From a checkpoint of a small transformer trained on Wikipedia.
Size: 9 layers, width 128, 8 heads of 32 (4 for keys and values), 4.35M parameters.
Training: 138M tokens, 4261 steps.
Each number is 200 + 30 x the weight over its row's rms, rounded and kept within 0 to 999. Layers, rows and columns count from 0. The size before them is the row's rms in percent of the matrix's.

# layer 6 attention query, 256x128, rms 0.064, rows 74-91,105-123, columns 0-127
105,184,279,204,176,174,139,229,204,196,213,203,271,165,223,200,164,190,218,198,203,172,199,191,234,213,168,216,245,200,151,154,187,189,198,245,217,200,153,211,146,203,209,240,197,174,163,238,258,173,196,217,210,173,214,201,190,206,153,177,147,203,223,204,221,211,217,264,202,196,189,175,182,233,266,153,178,249,185,174,209,199,137,177,187,199,192,227,175,166,155,174,212,169,262,201,238,167,245,246,201,237,192,207,210,163,219,158,187,150,189,169,215,219,266,186,214,219,178,207,254,190,222,182,201,195,183,174,214
114,205,253,133,174,211,173,228,167,228,209,187,215,192,163,212,176,176,231,233,194,194,205,178,238,210,169,153,262,165,192,183,179,170,234,138,206,169,224,179,230,203,273,222,200,191,160,246,175,190,180,242,247,201,182,227,242,194,178,225,125,215,203,203,223,189,151,151,164,200,179,227,243,218,194,168,167,197,204,179,193,179,202,203,170,190,174,234,231,211,186,221,205,184,272,281,216,169,195,189,211,250,202,216,196,196,183,147,186,229,187,181,229,213,135,194,201,194,207,241,225,204,251,206,201,235,149,177,219
080,137,242,209,203,230,198,159,176,207,176,254,209,157,245,169,193,249,202,187,170,236,181,191,229,213,201,235,196,186,175,134,139,208,189,186,224,166,211,196,226,237,215,213,236,181,207,132,247,197,191,232,209,191,178,204,223,249,196,241,201,251,205,212,232,164,245,271,207,153,231,178,234,209,228,178,198,217,183,248,244,244,178,215,140,209,163,210,177,202,178,189,151,198,238,166,255,243,207,194,199,164,178,192,184,191,204,183,254,150,192,198,223,199,251,170,235,249,210,219,193,220,206,148,195,191,196,215,208
114,191,197,230,207,178,177,193,187,184,170,182,255,221,189,205,196,203,183,247,211,198,184,220,244,207,202,224,181,186,149,231,227,174,189,180,177,215,203,196,159,173,213,233,223,177,217,198,187,226,145,200,222,182,181,256,240,205,165,233,175,162,250,200,245,234,190,199,188,205,142,241,211,199,150,222,193,277,212,198,190,200,200,158,194,150,147,225,212,229,189,217,177,150,256,220,170,213,169,249,225,259,248,153,219,171,161,191,158,178,246,204,211,236,167,199,213,144,235,218,222,171,232,208,115,215,151,214,198
088,187,172,204,231,211,210,212,252,202,199,151,215,226,205,208,166,230,209,201,156,156,208,187,153,245,179,238,201,219,171,254,211,211,206,178,170,212,209,173,163,196,226,198,157,215,194,302,261,192,135,232,209,169,166,218,229,180,134,173,167,205,238,188,198,200,195,190,173,207,215,183,226,222,177,236,173,184,192,200,217,169,182,245,207,215,196,253,152,198,171,163,186,250,203,204,229,144,206,175,155,267,163,225,206,186,209,241,170,192,232,227,174,201,226,219,204,176,231,185,150,161,258,204,164,242,216,178,175
097,157,189,225,207,208,210,198,207,203,211,235,237,183,190,148,198,299,167,177,192,149,202,196,167,192,198,160,198,201,206,237,187,239,149,224,175,195,188,213,217,176,167,224,230,214,165,254,229,131,240,182,232,223,155,187,156,195,252,173,164,208,170,206,196,170,196,246,171,167,242,149,141,196,244,163,150,209,167,225,228,253,200,172,209,185,204,214,199,181,186,161,216,256,189,197,183,211,204,189,185,214,217,200,188,150,219,217,235,221,212,186,183,196,236,200,160,263,150,179,187,264,180,192,217,209,232,160,210
070,202,205,182,221,203,206,217,220,266,197,213,235,216,178,147,188,185,205,209,214,168,210,207,237,222,156,176,200,198,194,193,224,194,176,192,224,151,184,203,273,203,195,225,142,134,195,221,194,216,190,177,198,270,212,184,185,203,167,179,104,238,203,232,215,221,222,215,245,186,226,184,183,192,245,176,181,166,243,200,179,234,249,181,166,187,196,168,237,201,212,167,203,255,184,172,216,198,278,182,245,166,183,179,126,189,242,169,213,204,157,176,196,224,184,194,168,211,176,176,172,191,131,228,177,186,199,195,261
085,183,161,227,214,155,231,219,215,198,186,159,190,230,258,167,243,164,194,201,247,180,213,205,236,159,179,226,188,156,211,181,197,231,264,200,187,259,210,157,188,186,161,178,202,196,214,130,140,203,193,186,157,189,187,204,197,250,205,234,218,199,218,190,229,190,206,186,187,213,195,235,239,205,170,176,240,225,184,226,143,210,229,196,240,157,187,266,203,214,222,206,212,230,220,202,181,260,176,193,198,225,156,224,238,210,190,198,178,249,205,189,162,190,236,173,224,137,182,267,249,179,208,226,162,179,160,269,209
094,250,199,212,198,225,215,183,175,210,207,218,209,237,265,150,274,161,226,170,182,210,216,174,211,212,212,237,198,261,181,189,167,210,195,212,189,178,194,138,214,192,156,212,232,191,225,199,232,249,171,230,123,215,247,151,266,204,245,171,172,220,208,230,207,237,213,205,249,169,246,194,211,190,165,191,163,187,226,194,186,179,230,215,230,219,196,173,163,191,187,249,193,226,219,199,140,203,257,184,174,170,238,179,210,169,233,237,202,195,185,255,191,185,212,133,180,193,207,175,175,268,163,206,196,197,199,224,175
106,187,199,235,226,175,190,205,158,204,200,216,176,272,179,177,203,126,161,249,199,167,228,178,205,126,181,219,187,172,257,156,189,207,246,170,200,191,212,157,208,157,189,236,213,177,165,197,188,211,193,178,206,173,188,198,225,214,230,210,208,207,198,178,185,216,252,150,168,214,221,241,242,247,158,150,212,239,208,179,133,176,229,160,201,156,191,211,181,209,232,238,187,199,184,234,212,269,136,187,200,181,199,262,210,199,166,183,202,249,216,242,212,171,157,194,182,144,186,216,238,182,225,218,172,231,179,216,186
095,192,167,249,254,198,196,222,204,240,215,194,200,220,216,196,158,147,162,249,205,160,214,207,226,174,171,225,163,204,212,194,229,220,250,233,175,181,241,157,209,207,209,222,240,157,191,195,211,210,202,203,233,240,189,238,208,252,223,222,162,190,194,194,197,198,251,228,143,241,188,215,210,206,184,152,241,275,186,190,185,242,249,177,217,168,191,191,195,256,248,190,157,238,211,257,251,240,179,196,186,232,198,233,190,146,179,191,210,218,181,186,179,176,242,196,190,164,211,212,250,188,254,196,168,213,155,263,167
086,212,217,195,215,205,192,230,195,212,197,207,266,160,160,173,191,266,231,154,164,179,167,209,197,245,179,179,197,247,183,231,168,196,185,231,184,218,195,252,180,258,239,217,169,187,185,236,259,264,172,176,197,204,239,211,192,186,183,190,159,210,233,222,163,182,158,228,214,169,228,208,204,183,264,229,139,181,178,226,233,224,148,197,174,174,205,172,186,223,196,174,226,210,211,165,161,167,246,178,216,210,212,190,183,207,223,193,260,148,169,170,245,263,265,184,224,241,173,171,185,228,187,189,192,206,242,217,214
107,205,197,217,259,194,173,256,155,238,244,254,233,158,176,219,180,186,259,197,192,159,245,183,223,189,200,212,177,248,237,166,229,214,224,175,160,137,166,212,196,179,229,187,212,270,126,211,216,163,188,199,182,208,166,194,235,171,251,185,174,215,151,165,164,224,223,156,150,137,195,219,207,162,238,218,200,188,226,209,171,189,190,220,193,180,231,162,173,178,132,213,186,205,174,224,219,199,200,140,174,219,201,233,201,180,209,214,156,243,178,203,201,155,187,215,205,199,213,180,183,196,162,219,203,184,235,179,157
103,184,200,254,185,186,207,250,137,231,213,227,218,271,160,208,215,195,174,224,230,189,224,177,210,155,214,182,228,197,210,153,203,165,238,157,189,186,143,189,199,169,209,242,140,180,158,204,174,137,206,218,217,150,172,242,192,179,220,189,172,209,248,184,178,208,259,167,145,205,236,223,218,224,202,163,207,221,177,210,164,169,209,183,214,178,187,189,188,179,182,250,197,187,212,264,178,228,159,201,198,195,171,237,156,165,162,185,200,240,208,209,265,177,152,252,231,153,175,240,211,215,202,226,168,217,214,180,178
083,220,121,187,154,205,204,229,204,164,203,217,244,169,184,216,218,192,173,161,201,199,144,214,197,246,192,206,166,206,272,213,171,214,197,190,233,218,176,191,229,197,231,248,178,185,251,245,167,228,184,213,237,217,234,216,170,192,160,122,263,184,145,210,175,170,201,178,201,208,209,241,224,229,240,230,188,196,205,163,212,202,202,205,182,180,200,163,203,171,169,190,225,170,146,173,159,187,221,244,205,208,245,188,251,244,262,190,193,159,169,138,250,215,201,168,194,232,181,162,207,193,212,226,190,225,212,252,180
083,207,233,227,174,216,189,207,198,153,203,182,153,160,186,196,215,237,207,166,217,241,208,192,181,261,249,243,159,237,176,233,197,162,197,200,156,255,169,209,239,168,225,174,181,185,265,136,196,144,183,209,201,165,246,189,185,206,220,234,213,179,200,267,226,218,178,215,230,192,182,206,182,148,227,217,238,230,199,198,217,197,203,248,195,190,183,192,169,154,147,230,181,250,186,206,197,184,210,249,131,205,223,147,204,195,190,183,146,160,222,210,247,218,205,213,214,176,226,207,217,238,239,232,194,229,160,259,180
105,247,210,183,209,182,212,173,166,181,193,203,211,228,229,207,209,118,268,181,205,161,192,189,206,206,228,222,159,205,238,189,175,241,166,197,203,164,224,202,194,189,203,153,191,216,200,212,149,253,219,188,146,246,164,192,240,220,194,186,242,211,199,245,202,222,187,153,199,190,221,208,196,219,237,212,190,141,197,192,143,178,220,192,209,154,235,196,232,182,209,192,200,200,160,191,168,194,191,175,238,168,191,250,277,185,203,164,186,219,209,271,255,184,180,151,206,160,194,191,153,190,266,222,194,212,117,210,167
102,222,207,192,167,217,211,234,209,189,204,201,180,184,221,200,199,239,221,119,289,201,192,200,191,204,146,171,213,230,122,203,220,192,179,162,214,264,177,205,258,211,243,234,191,167,196,190,210,234,150,189,242,207,227,189,180,194,212,227,195,190,177,203,210,174,229,222,235,183,224,163,244,195,227,174,165,192,162,173,194,198,166,219,232,238,214,207,200,125,163,191,183,220,212,186,191,136,235,192,208,147,192,156,142,183,230,209,137,189,155,171,230,225,222,237,180,218,224,198,219,207,209,177,252,201,246,159,227
128,222,195,255,178,218,237,176,232,176,228,166,219,184,205,234,233,235,153,217,170,199,204,207,161,172,175,137,228,192,178,223,231,187,252,201,176,207,193,217,239,202,219,195,226,213,176,200,194,249,192,191,235,168,198,239,196,179,204,170,210,209,266,243,153,186,235,235,267,188,234,169,195,235,280,185,177,164,175,180,204,203,224,238,224,198,183,253,214,212,214,240,186,176,228,142,183,195,194,202,181,150,228,193,159,234,186,237,209,165,195,227,209,194,237,233,110,178,229,225,169,179,134,179,212,177,179,170,195
158,234,206,197,194,199,197,276,203,292,211,240,202,182,167,194,156,189,228,254,208,183,213,156,227,214,219,204,172,196,245,169,192,199,196,161,200,187,254,185,146,236,245,193,184,183,141,233,197,235,195,186,161,177,172,243,211,185,235,263,150,216,185,175,191,214,200,169,178,211,195,193,222,187,185,219,194,219,220,154,143,168,247,208,190,147,176,205,199,210,177,189,206,206,255,227,244,255,166,179,189,222,161,247,207,219,205,190,173,233,197,208,198,162,223,181,258,177,216,205,220,152,235,249,179,216,161,248,207
112,127,206,196,173,176,145,164,207,173,153,211,196,177,228,215,193,208,167,190,188,291,199,213,186,197,170,227,267,174,151,208,184,207,185,232,228,237,253,225,217,221,209,178,257,183,228,152,206,191,254,235,159,216,171,210,187,259,158,255,221,171,187,205,162,167,174,270,241,181,124,235,206,201,217,169,227,190,169,214,192,212,155,178,219,244,176,185,197,199,154,196,214,217,224,173,223,220,217,196,157,211,207,137,202,210,191,227,234,167,185,183,189,218,197,179,186,230,212,199,212,208,217,177,236,217,182,180,238
109,218,263,223,202,221,225,199,214,191,168,219,184,226,175,179,221,207,247,227,207,227,163,186,205,217,217,231,133,234,209,203,202,249,152,243,196,278,218,178,176,221,198,208,206,184,254,162,210,205,198,159,199,188,232,190,195,218,193,274,203,243,210,180,184,196,231,222,229,215,191,220,243,149,150,156,185,240,227,223,163,245,190,183,188,212,190,197,214,213,261,198,242,203,192,204,182,239,175,195,249,185,205,151,261,205,212,179,198,218,214,143,196,203,199,201,195,206,211,160,278,239,241,207,202,157,207,254,271
134,191,212,198,216,212,163,215,188,208,234,222,176,214,208,168,173,162,206,233,212,197,184,227,238,223,235,216,165,176,219,170,235,210,201,213,173,146,225,222,192,183,244,172,188,194,231,188,178,179,164,261,193,155,177,208,227,212,191,188,233,250,210,261,241,179,150,149,163,235,132,247,243,245,204,239,206,234,220,148,189,196,194,204,206,174,211,224,184,157,149,219,251,176,210,230,203,236,158,198,201,208,190,261,274,155,195,190,202,191,176,238,204,204,195,164,246,175,210,225,232,192,226,240,209,136,157,251,207
115,229,161,200,221,164,174,157,235,142,253,191,221,194,251,177,150,144,202,202,181,176,159,201,173,189,242,194,150,201,168,164,204,208,197,227,211,138,233,205,193,180,209,176,187,228,271,172,160,164,203,188,193,205,186,179,198,217,207,140,218,190,180,201,202,200,219,190,182,248,178,269,184,244,254,211,207,171,202,176,219,239,202,291,220,254,245,228,228,202,172,244,223,177,179,207,228,237,203,243,211,179,217,233,220,187,211,161,232,166,178,220,210,190,194,216,206,195,159,180,207,223,253,182,185,205,173,163,143
101,173,202,205,160,196,240,156,188,144,154,202,187,198,238,231,251,178,160,175,212,225,174,146,190,200,201,182,163,144,151,255,160,135,218,136,193,217,181,217,233,173,173,238,211,213,210,186,195,212,190,217,210,203,245,154,207,171,157,227,204,219,210,234,123,161,199,226,219,206,169,125,171,191,173,207,178,193,167,211,225,162,190,218,229,189,209,221,167,170,136,148,224,219,196,191,197,165,182,178,179,235,226,160,178,193,189,214,226,186,221,212,193,270,225,186,187,213,199,198,157,173,177,225,159,230,158,196,228
066,167,236,244,200,205,222,177,177,201,211,165,183,224,193,149,204,203,200,207,195,253,181,280,180,199,216,207,176,227,206,239,186,210,209,213,279,176,182,188,221,209,149,219,133,201,169,196,302,222,240,167,260,286,210,218,224,152,189,162,149,223,191,191,160,217,178,227,214,199,195,241,170,247,226,224,180,189,220,172,180,244,214,214,175,188,172,198,211,176,259,206,173,230,170,209,204,181,202,166,210,170,224,175,264,205,218,175,183,199,158,207,189,179,170,184,166,218,174,186,218,216,185,187,188,173,167,183,164
085,165,211,178,213,158,218,209,223,202,168,158,185,185,181,174,213,156,165,228,245,229,171,149,215,230,167,223,146,157,203,199,242,195,215,222,188,188,234,175,182,167,176,215,197,187,183,214,205,152,227,174,187,144,126,186,199,199,216,201,203,148,177,181,181,203,200,179,125,262,208,190,169,167,150,204,228,188,151,209,170,194,201,184,213,174,189,188,204,224,147,208,221,199,207,231,249,232,122,185,202,234,156,207,171,226,140,169,219,240,273,234,164,210,227,216,196,175,197,242,192,152,242,203,194,193,163,219,215
074,228,213,262,195,235,207,187,131,204,228,240,222,191,148,212,223,253,224,200,132,170,232,201,171,145,271,224,237,218,211,174,172,131,234,227,202,216,200,256,208,179,206,160,190,209,183,187,172,216,220,224,189,189,226,203,186,164,189,153,202,205,156,227,191,237,193,187,234,177,198,194,184,255,266,148,175,188,222,194,190,200,226,201,155,175,196,193,198,209,215,189,198,163,206,149,229,235,206,229,204,195,186,202,187,244,175,248,257,152,199,246,198,153,226,165,248,185,168,201,173,221,179,209,181,197,191,220,138
079,221,248,223,141,180,227,192,178,212,220,237,182,190,151,212,182,160,176,239,228,213,236,165,191,195,175,231,181,202,210,156,200,184,180,180,186,176,256,183,196,183,233,213,167,136,163,202,169,98,198,237,218,179,177,170,248,168,210,199,181,207,191,187,191,209,216,172,154,172,176,235,195,236,217,194,222,232,191,205,192,167,205,212,191,152,198,197,163,218,213,260,182,193,161,227,255,213,160,181,176,133,173,226,159,187,168,159,288,211,217,249,190,168,191,207,237,197,199,209,183,168,166,203,142,219,172,194,193
093,162,207,178,219,208,212,195,210,207,220,190,212,227,236,158,225,206,176,251,250,181,199,194,227,152,195,184,134,146,232,163,197,205,190,149,143,176,217,201,180,178,238,256,234,224,193,245,223,129,207,158,232,169,207,166,222,218,185,193,235,244,194,190,188,225,246,164,209,188,194,174,202,234,169,241,169,259,182,197,206,216,245,208,206,197,148,225,226,188,143,268,171,186,213,188,197,253,152,214,204,205,189,216,199,203,186,158,165,222,230,198,207,225,173,212,131,190,210,204,218,164,206,253,183,229,211,186,271
101,200,181,184,244,240,201,253,236,229,211,175,249,203,193,202,238,231,186,203,210,175,163,195,214,214,168,131,213,179,208,246,178,184,184,194,209,203,169,167,174,209,199,208,198,232,177,242,253,259,147,176,205,206,231,202,160,202,173,232,225,195,171,179,218,160,179,236,204,207,208,132,226,182,154,229,145,229,217,223,214,182,196,187,273,184,172,204,214,195,194,170,233,200,283,181,111,236,185,187,200,249,216,163,225,197,238,216,159,164,200,164,182,223,218,184,198,191,195,193,219,145,250,250,175,188,226,221,198
079,217,190,189,165,242,234,205,193,202,212,210,150,200,199,168,181,200,240,190,211,192,236,164,160,167,209,160,202,245,218,183,185,185,195,193,170,178,228,201,226,228,232,209,209,227,111,241,228,166,266,175,187,176,129,198,217,181,226,189,144,230,150,168,191,189,201,175,214,187,216,175,187,203,239,166,171,141,166,228,190,203,222,244,194,224,164,193,188,241,212,155,247,213,178,204,209,243,182,155,253,142,191,197,168,236,150,241,210,234,188,155,147,202,187,222,179,228,174,151,197,208,180,179,259,152,205,191,205
106,190,214,264,149,192,208,189,182,228,216,200,193,215,202,248,203,180,142,197,238,198,231,183,207,176,232,253,174,213,240,167,211,222,218,204,197,151,205,180,217,170,218,217,195,177,221,172,172,159,199,240,202,140,192,211,245,206,220,165,213,209,217,210,207,162,231,200,170,226,159,245,199,216,207,201,286,251,201,173,177,178,222,176,175,202,227,196,192,175,215,253,167,130,199,158,231,206,212,258,175,211,178,230,173,199,186,186,227,208,250,257,253,151,215,204,205,177,263,208,210,206,170,212,130,249,142,196,187
092,193,123,172,200,144,198,207,224,199,215,146,213,183,170,254,177,189,155,213,225,188,236,198,219,207,170,185,219,244,237,220,230,194,195,219,144,130,246,214,214,175,237,176,210,223,171,208,194,154,180,241,202,177,155,230,206,209,245,161,215,200,222,184,201,209,178,222,181,214,209,218,181,160,203,267,242,226,155,190,233,261,175,201,221,186,221,215,201,240,154,256,214,154,198,208,188,209,146,197,184,235,174,183,196,163,160,229,210,165,201,179,203,207,186,256,207,177,222,236,190,170,204,226,152,223,191,219,113
100,207,233,223,202,215,239,188,200,178,201,184,218,181,214,197,260,248,198,154,140,166,180,201,213,218,231,167,149,198,171,199,148,177,210,177,222,155,155,234,187,197,217,214,192,217,194,225,176,206,206,137,175,248,191,174,210,268,170,127,283,218,181,229,208,170,166,201,253,173,247,150,221,231,197,212,167,214,208,249,192,224,234,227,220,210,170,183,219,207,188,229,208,208,168,182,169,157,210,196,166,150,247,198,219,179,184,200,209,157,175,191,230,258,239,191,114,215,178,177,199,208,211,202,161,178,184,200,200
101,218,195,130,203,192,212,187,173,189,162,199,170,215,195,178,178,237,237,179,270,209,168,209,248,230,256,236,127,177,194,217,149,189,183,185,191,167,196,192,173,184,219,239,203,200,202,189,183,148,187,206,131,172,196,174,239,218,206,192,226,214,171,194,208,211,112,200,176,175,155,167,226,176,175,239,230,253,197,248,179,204,172,185,203,152,209,187,163,210,151,192,252,195,163,239,173,173,198,193,233,244,151,204,236,155,160,163,173,229,223,209,219,212,206,197,229,166,181,227,234,206,239,233,159,210,164,204,214
104,215,224,205,201,220,145,258,233,214,216,233,212,229,239,213,175,212,208,148,170,239,219,152,170,186,173,180,233,199,156,208,218,237,252,238,238,274,211,154,166,247,219,258,218,193,211,171,234,208,230,183,185,255,155,192,182,237,156,244,224,198,163,164,201,183,220,245,166,180,208,219,182,145,196,172,207,163,190,184,181,194,172,226,219,235,184,166,170,181,203,212,186,223,230,189,224,189,234,165,172,203,235,198,220,206,195,184,173,193,199,138,198,205,268,198,212,260,179,196,207,225,258,139,243,198,230,196,208
# layer 6 attention key, 128x128, rms 0.0607, rows 41-58, columns 0-127
128,212,180,268,186,243,231,178,179,177,195,235,266,176,221,240,218,204,182,192,182,186,217,252,204,172,204,174,183,227,173,221,228,170,178,185,275,193,208,205,218,229,174,233,193,239,194,179,215,215,192,165,182,167,231,207,234,273,204,156,244,162,249,252,160,242,204,242,294,208,199,167,164,245,235,204,200,243,146,196,192,206,225,205,190,203,178,208,212,237,193,222,187,172,224,191,200,174,222,236,170,168,194,189,154,213,126,215,199,188,225,173,187,216,206,222,160,181,258,229,194,198,147,211,200,177,203,224,222
090,153,188,186,197,216,184,169,195,226,227,221,204,209,191,211,221,237,213,216,163,239,204,248,125,241,202,180,215,159,203,248,167,184,212,174,161,187,230,172,276,236,177,181,172,213,188,185,205,214,185,202,218,169,185,191,188,226,205,280,152,224,231,225,206,238,191,175,232,166,263,198,150,197,218,193,172,198,209,195,201,183,229,160,156,192,145,202,206,161,175,221,197,128,262,197,150,166,171,183,135,223,192,224,163,172,139,187,237,197,158,207,156,207,239,168,223,200,188,166,203,214,189,176,245,192,195,178,189
103,161,172,176,174,199,213,174,196,162,175,235,176,228,211,197,200,186,149,195,221,245,192,226,191,212,252,255,204,177,199,258,178,128,176,237,189,195,160,206,130,189,197,238,177,216,243,175,182,189,248,144,189,151,238,236,235,206,213,250,220,192,171,194,202,150,163,222,244,234,172,181,185,202,192,190,201,207,165,219,179,222,195,176,209,202,141,232,197,181,200,163,244,193,187,186,205,168,120,179,197,193,251,123,215,176,211,195,181,191,262,190,204,269,225,220,204,244,189,205,198,199,236,249,183,192,196,200,203
113,209,245,160,190,173,220,168,261,192,198,217,229,214,210,223,212,212,257,226,209,199,155,203,233,213,189,213,167,175,146,249,192,188,205,254,167,204,185,245,222,203,166,193,162,204,275,171,190,250,208,174,156,218,239,162,162,185,129,202,175,203,154,209,254,209,201,234,243,242,179,252,170,198,199,208,214,213,225,208,217,201,253,221,224,244,167,214,220,216,223,225,208,183,222,211,154,182,234,218,245,198,179,169,211,206,231,229,198,187,207,179,159,215,212,208,159,191,246,188,228,246,240,209,168,144,187,230,274
113,194,275,229,190,177,231,216,208,247,236,219,229,196,189,181,188,210,175,253,190,184,213,206,233,188,171,215,168,141,245,160,195,193,202,212,198,194,230,200,205,179,193,192,173,179,241,196,209,170,210,174,229,158,223,232,173,189,195,208,191,188,184,239,203,256,195,151,166,226,185,225,169,259,278,163,215,231,198,187,188,198,252,216,181,179,164,273,196,175,241,144,174,169,192,246,245,230,204,170,195,175,182,270,220,156,192,194,157,202,257,253,222,245,203,218,218,217,204,174,196,251,229,200,187,180,181,245,163
102,206,238,199,199,188,205,178,200,150,199,210,216,162,199,213,179,194,193,205,193,189,196,223,227,230,236,198,167,191,244,169,246,259,161,182,254,158,282,202,194,163,199,171,168,164,271,192,169,201,213,170,164,184,237,177,175,217,261,151,220,181,190,184,188,183,171,211,188,220,201,226,192,270,222,218,166,221,205,247,221,160,213,280,209,211,210,163,234,176,231,203,194,180,139,196,219,229,226,182,221,216,162,225,259,159,212,169,193,131,252,217,232,179,190,223,266,189,176,180,184,176,224,202,196,192,177,214,181
104,199,236,188,158,218,218,211,206,145,179,194,197,192,227,200,198,220,197,178,237,217,187,180,200,184,186,187,237,192,178,237,199,160,171,165,179,247,169,275,213,213,207,224,229,246,168,207,176,301,153,166,226,212,251,178,221,161,190,232,223,234,216,223,181,177,220,193,261,218,202,188,200,198,238,216,137,258,213,258,165,164,176,241,222,200,190,152,205,208,209,221,226,170,217,205,178,202,152,155,164,173,189,158,205,198,222,173,162,152,193,176,211,258,238,212,231,238,225,216,218,151,181,190,220,164,176,222,238
078,168,178,170,189,196,156,188,212,144,201,151,160,157,203,217,162,219,177,205,199,193,178,227,162,228,223,174,187,212,170,199,181,192,224,224,224,257,198,194,161,236,220,203,198,231,235,222,198,217,185,198,252,192,170,162,181,202,214,138,290,178,225,170,131,213,235,187,227,189,190,219,234,190,211,191,191,233,217,170,263,200,174,211,194,202,253,207,219,248,129,167,219,228,236,201,196,224,187,186,216,185,253,175,162,206,239,208,130,232,194,203,183,202,211,180,165,222,187,171,219,237,232,221,267,267,205,191,167
082,204,203,261,172,247,188,215,194,202,198,226,185,191,148,242,165,202,195,245,193,241,220,235,159,214,223,254,278,172,232,199,211,191,209,167,226,151,234,144,222,147,191,197,182,225,197,222,220,191,188,211,210,215,181,220,192,203,157,163,199,203,260,205,201,184,193,206,171,200,155,237,185,144,182,207,255,152,237,177,202,174,223,266,166,236,217,185,240,137,254,250,189,231,181,194,233,228,213,238,165,159,152,251,229,204,202,188,179,204,237,211,172,170,188,201,248,206,215,177,220,208,184,176,208,193,207,154,234
077,192,178,162,245,217,174,242,238,230,194,181,176,221,262,248,193,154,185,199,223,228,209,130,191,197,159,282,229,186,190,186,204,270,183,170,143,185,181,188,199,229,247,168,168,150,237,228,168,179,226,245,236,237,162,233,182,221,215,234,228,218,206,180,199,163,163,212,197,256,193,190,188,166,204,183,202,191,188,155,222,207,213,193,210,240,212,227,205,213,292,201,219,200,184,188,206,212,233,176,199,239,207,178,235,201,196,223,139,199,132,187,169,178,211,198,244,207,200,202,160,177,229,191,229,169,236,213,186
088,171,184,181,203,228,198,170,258,196,213,230,163,254,175,206,244,191,211,153,173,174,247,217,179,194,217,223,231,155,214,175,160,222,204,181,172,173,175,196,226,134,164,205,196,198,206,196,234,253,187,181,229,172,194,206,157,209,231,249,189,245,142,172,210,133,208,199,174,219,205,224,207,131,138,216,157,201,215,210,207,196,221,236,245,207,193,216,190,155,194,217,232,228,188,233,174,230,174,121,182,175,128,252,200,181,203,195,145,223,258,153,202,184,222,193,238,186,210,223,209,204,180,196,190,220,233,179,231
072,126,239,192,140,205,227,166,238,199,192,210,176,234,173,216,234,223,226,190,223,220,223,183,208,201,180,215,198,179,212,189,147,224,223,231,156,185,237,154,264,221,180,184,243,186,191,148,239,237,209,218,246,213,203,205,167,189,207,274,162,230,204,186,201,141,221,214,184,214,207,226,218,179,219,191,177,202,210,211,226,118,206,238,222,178,193,230,188,114,186,172,150,186,205,186,175,196,198,164,153,183,138,226,178,194,222,155,189,222,206,227,169,190,264,180,233,199,238,254,213,222,189,179,205,243,194,214,184
078,181,169,186,171,168,171,204,253,173,184,195,187,157,226,198,140,202,179,225,200,192,195,211,189,193,217,201,216,151,172,249,234,160,138,247,197,174,199,185,129,224,229,211,259,202,227,190,217,215,236,266,235,216,164,216,210,177,190,243,217,198,254,230,212,237,165,154,245,198,167,196,189,213,172,199,234,200,171,198,253,224,143,160,210,239,156,222,193,186,187,174,167,200,206,241,226,219,186,206,139,257,184,183,149,169,142,171,167,200,233,184,199,229,185,188,221,246,201,196,219,176,254,185,242,230,194,205,214
128,205,165,192,171,255,206,227,168,251,260,187,146,208,207,220,225,226,204,157,181,204,258,195,173,206,205,150,240,200,228,187,162,259,226,177,184,196,215,185,224,195,168,188,223,218,167,209,222,238,178,200,189,237,161,202,204,166,251,222,172,234,221,158,191,179,214,177,160,179,256,186,235,156,186,183,144,176,224,188,179,140,180,218,233,179,233,168,158,155,201,183,190,217,230,190,171,215,148,162,172,157,132,240,175,223,218,204,182,238,187,166,199,162,215,191,261,186,164,201,150,205,176,180,192,214,229,169,162
089,225,192,213,226,201,196,196,227,263,199,187,174,200,184,203,237,216,145,177,196,213,174,234,152,196,245,210,166,203,229,156,162,256,197,202,222,235,235,140,208,276,205,241,183,171,207,213,204,228,122,216,243,183,230,211,170,213,226,224,182,225,260,218,236,155,249,256,186,223,206,168,215,193,152,186,167,210,177,182,188,176,176,188,226,219,209,248,194,158,220,231,220,222,200,198,175,235,231,235,163,215,185,185,182,179,263,227,224,240,218,237,212,157,246,162,203,167,208,204,177,201,162,215,170,218,206,181,265
116,237,166,256,157,187,191,179,216,152,231,201,232,184,183,188,180,205,208,199,258,201,184,266,187,149,232,188,198,213,221,212,233,164,190,226,261,198,157,241,171,163,232,207,254,257,211,197,209,140,203,204,188,103,195,257,211,184,251,185,205,203,228,210,227,169,218,269,223,283,164,169,197,207,155,213,197,195,198,201,212,210,172,208,202,192,204,207,185,218,184,257,236,181,174,166,223,161,164,177,248,199,173,171,211,229,184,179,194,178,186,180,236,218,176,196,174,185,210,222,210,161,221,154,183,171,208,192,228
087,253,181,183,214,211,209,197,204,163,185,208,246,176,241,203,234,186,184,180,150,159,172,243,213,213,217,181,184,220,208,230,180,225,186,208,244,221,190,253,210,235,183,189,254,234,203,232,176,205,245,191,181,233,150,196,219,219,166,110,180,201,178,181,164,229,233,166,220,182,257,169,226,180,195,197,191,193,149,145,179,181,227,233,184,205,202,247,217,218,259,209,203,228,219,180,155,252,211,187,214,102,169,207,247,202,194,214,175,204,157,145,215,233,237,186,195,230,138,198,250,209,230,194,204,190,180,210,201
128,232,214,232,238,173,153,252,190,222,224,212,192,214,192,213,207,182,214,225,241,233,249,191,210,209,176,243,215,192,238,197,230,173,194,160,194,247,162,238,227,184,246,222,191,225,182,211,211,160,202,161,199,171,178,197,244,203,200,211,190,180,151,140,220,209,173,189,168,190,156,229,268,194,184,198,223,232,172,200,155,175,227,159,182,184,216,184,201,211,198,263,150,191,223,214,191,246,165,195,237,265,147,224,259,211,168,189,225,208,213,197,234,207,186,187,243,150,215,191,225,96,214,203,183,192,136,200,223